Part of a small language model's weights: 6 heads of 128, hashed n-gram embeddings.
Each number is 128 + 32 x the weight over its row's rms, rounded and kept within 0 to 255. Layers, rows and columns count from 0. Numbers have three digits each. The size before them is the row's rms in percent of the matrix's.

# layer 6 attention output (transposed), 768x768, rms 0.0583, rows 25-46, columns 512-575
100:145120107143155112085056094160143165094055150156119119065061113125159101138096115192139149220139168159113102136116088096164134143187162154154171111090128132108137119155118064131152129142102135
096:115082138155142109126135176121135135089123112136097162135116131125104125163116181143093123127082074125190116179142069145140171140114146150163065134158161155198223163155104157130126175178062165
092:154091119100133100135154155154181133166128182121124116174093110184123145157100108203134101123137163154202088170126160119147138125136167118145165157060177084158098166216117207163123121100154109
094:069091179097144156095143155129117146175130111147127123129124203087148109066148162107147195099189144124143143109073175107118214155144144121141119083107200142100108136167128118142153091140104112
091:166167149125141085113114089133090113141131100112113149129111186097129148163194158096124159134129158069127140095158130131135105184074179140108104117082182145100129108156083030144116130122187096
101:175117172131120171152136191132191113098144123128180174045088123079131135150156130152111181149100083149093090185148110136115131087109128133130089054120152178096137112130128140172088203180139160
098:122162085140180147118113126157121083116150196142153192121145190128090117147109156119158113161099135138130143144140137110123122141054094108107168157123149063126133116167153158107170132120124090
094:136099145116113162165161115153152143124158133117116108115115149143153191164123096192134135153162112153141144112125136154130136128168142166052136088093158107088145152114147141121173118100076135
099:081156113156119156123101115158178185148120064120145092127188120163130169078147077110074124091128158095138176126115131122133066177102124088133083086107089134117135165182195196105136114070095126
097:111124143144092127078092139114112110136158097156171176153093137136166089136133140155084192113167123111134138145110123151126143092080128121152154114091129109145141133153116135094102106119163152
097:059173116142087096135135070067104148146119112135041092156107139170144143144131100197083108166125149139144149140139108107107129124096105183134127110184099199120157132186145065087174174102116136
096:167071137154149108152082130113108140159184089128118150110127136127210094093127104100107094100173108193115169174151147178122126156080140117129112161063078092097131202095118189103130116076145135
103:094139124113114136114037102091126130100175113173133170128139098122165141116167077160155196155133067132141154126100113138176147130121116096165135139156116152058084162119087064046133103174117119
097:128176107106133100094170125139114180135075176172115073118136099087150141176152150147108094052115103153095121139138122079152137124140098148134141142113133156086150142140133152149138096155163124
101:111110100081113103101173114160077153106138074121093106175129119158098140119122099119114101066134159170111145120137113155108145096120130092148154152176195144154092096157129122160150202149084097
096:081136157112164115126115154149155154083143069182169145153180131189135135136098124085187106061090088137202100175147114123082173152073119188088197115129100140085109149102107159063105127076173132
100:112136160167103108151144168146154138135072114060171097139133106143051067142133159133104112118074120194156121096107126084113173150095095169095110130134093124106128168100134121086078152140119064
098:114130205122082060101117104087126176127178128149129159106135173112151150141029121123160157128136168124116059129160129119146196065163103178079107127095141117151095123152150112125095152126146093
095:189084121119119143111067127111113109111151138170217175130109167094164150123125150130134181129121103131102077139180124152196127088180144149113143160181099182166171120113098149147159116160118074
095:139177200098070118113085136142189214130086079100111100169149175110141076090111124129142173121109115154068094109105140132143077090161149141142079088231109120117145170143139138160125150125072116
103:149145152171103120109184185083119091133154111084167126075156082130168132106116101124128169129121094102144135056127172109129132060133183141088150108157062141094096119108169105156073140102161143
098:109073095212143076102111126076162118133157124164124074116154109118089162135150114159144109095105088102176151159134083150193174089096109143174095155097160133109080161088151133126186104147143134
# layer 6 attention value, 768x768, rms 0.0614, rows 26-46, columns 512-575
094:129160165129133091100159134059124097116134096167179159118170150118135169099147214168157164109101125093155124214183096131104117157107102166149102099121198130131170154142069128128138118128152155
091:166136125117138098126117153143148091157138165153069167155121158162182152149158112126129095089187144177096179150114108104151038145165091101183120150154166135120115092146161150117144123150113116
096:093060163125112171105138179129143132176116116131123137127118140059119123103125169096091130112142147145126088115116149139132158144146161105136123094095190104117146146180114135127116083096130120
092:091147159180122121211117086059089111149093170051098145225138144106115118141128065157152107161126139166154132159175148096151044160108128157071118157139104117136170112109105143157122118094153106
098:172126161187157118175091111074169125091181143192218196106161171081116131146104159107169142126166106137105106157145110179113091092175151187146119081120152148155185122107136118174179150178179132
099:147093075127156124099126121152065077172107129157085144117122130117084161097172163130142202141073082155134170205119120120132177176056066079149167183109120122096141129096129089081148159144131042
095:170135114149127129104139122162108097132135205137169175155069141113143167138126116135115074192119090170158165077157157121132104145127170110129098119111138111177143221076148145169162111072131155
099:135138048162141156154173098100164145128127058096089100108143110216124124095101116095094142157117126112152133091109164124120139122138170112106104098134139100105139112154176196145201151106134127
096:106128133126149126116100091098154142182122088127179095140119121192160128107169129161081129105170135119126103103196067144110153089202161115077155150179126114122108090142118108090115138125198161
096:083101071161141077121152078122176116095096112155117145180169118109066169126077124185165137087126100066106137129156135053163113184093151121092088191127089109137133181119036110089162129139107109
097:133078153108122119229144079077128083156189112091122121114129085164176127151134144087148115147134130173099162128145104154063117163104045161113134123099116114117116110144154139141116118119119080
097:126133152177129087150100108102139115136132066144113139157148149161171170099150093120135143121101120130112149108118116182180129121168112122178141123161146210116127189159066033108110144192111084
095:104125142103151113059127110094099168122074173175173100098173081103150097120048128173133150182134119069105093066129184057157198107145095148106145051123122176119154148105160123157112053104112123
100:177090100113117148047127144123143113124120121113070169173146083138105125153180159082114118116086192100112105134131146146090112099153136140143099147083174121164112098115131151097130164109074111
098:120157125126179170058095151141125130137135106190184142141135158117137118182073114088166161110107136156197168189125187155156128134040174160092170105138166106147112145127073138093114122056134147
098:150179104101148161090116135076104140141167186115176134136166126140098130146145037145150089088124135165158174107120140144094105103115118156155127117147138151116181128131130061096147161105148135
099:088128148194071083154066129053110165072145093089102181122128145151138154136071148079183166118138100119131084160160176080166118103175157159172108091162140096137103121068165126110143140120172157
093:167142118159153105106113106138085117100159156187136169114124170107146130134058128190139152145095130111115126147151073144104167170178130126092166137136129161159121152123084133198089142154131117
097:140134148104073170129094194151131185124121150129128104111120073174098157139057152123165129155143212152108095129100139094106120115182170139114093143162139135155139178154174177139135076138069129
101:076136149152073136153189126097171120098184052107140136109133127133165125120093118110157132165154117130161109107154135124094176139138137105132119076150130123070111093112083159114107130122119165
097:137083204167132075093182099103171085124124135170107107167170131067128143057123111086144088093134155070136118150121097141131105148107159187147098130119152114148068133145101144119181177170176097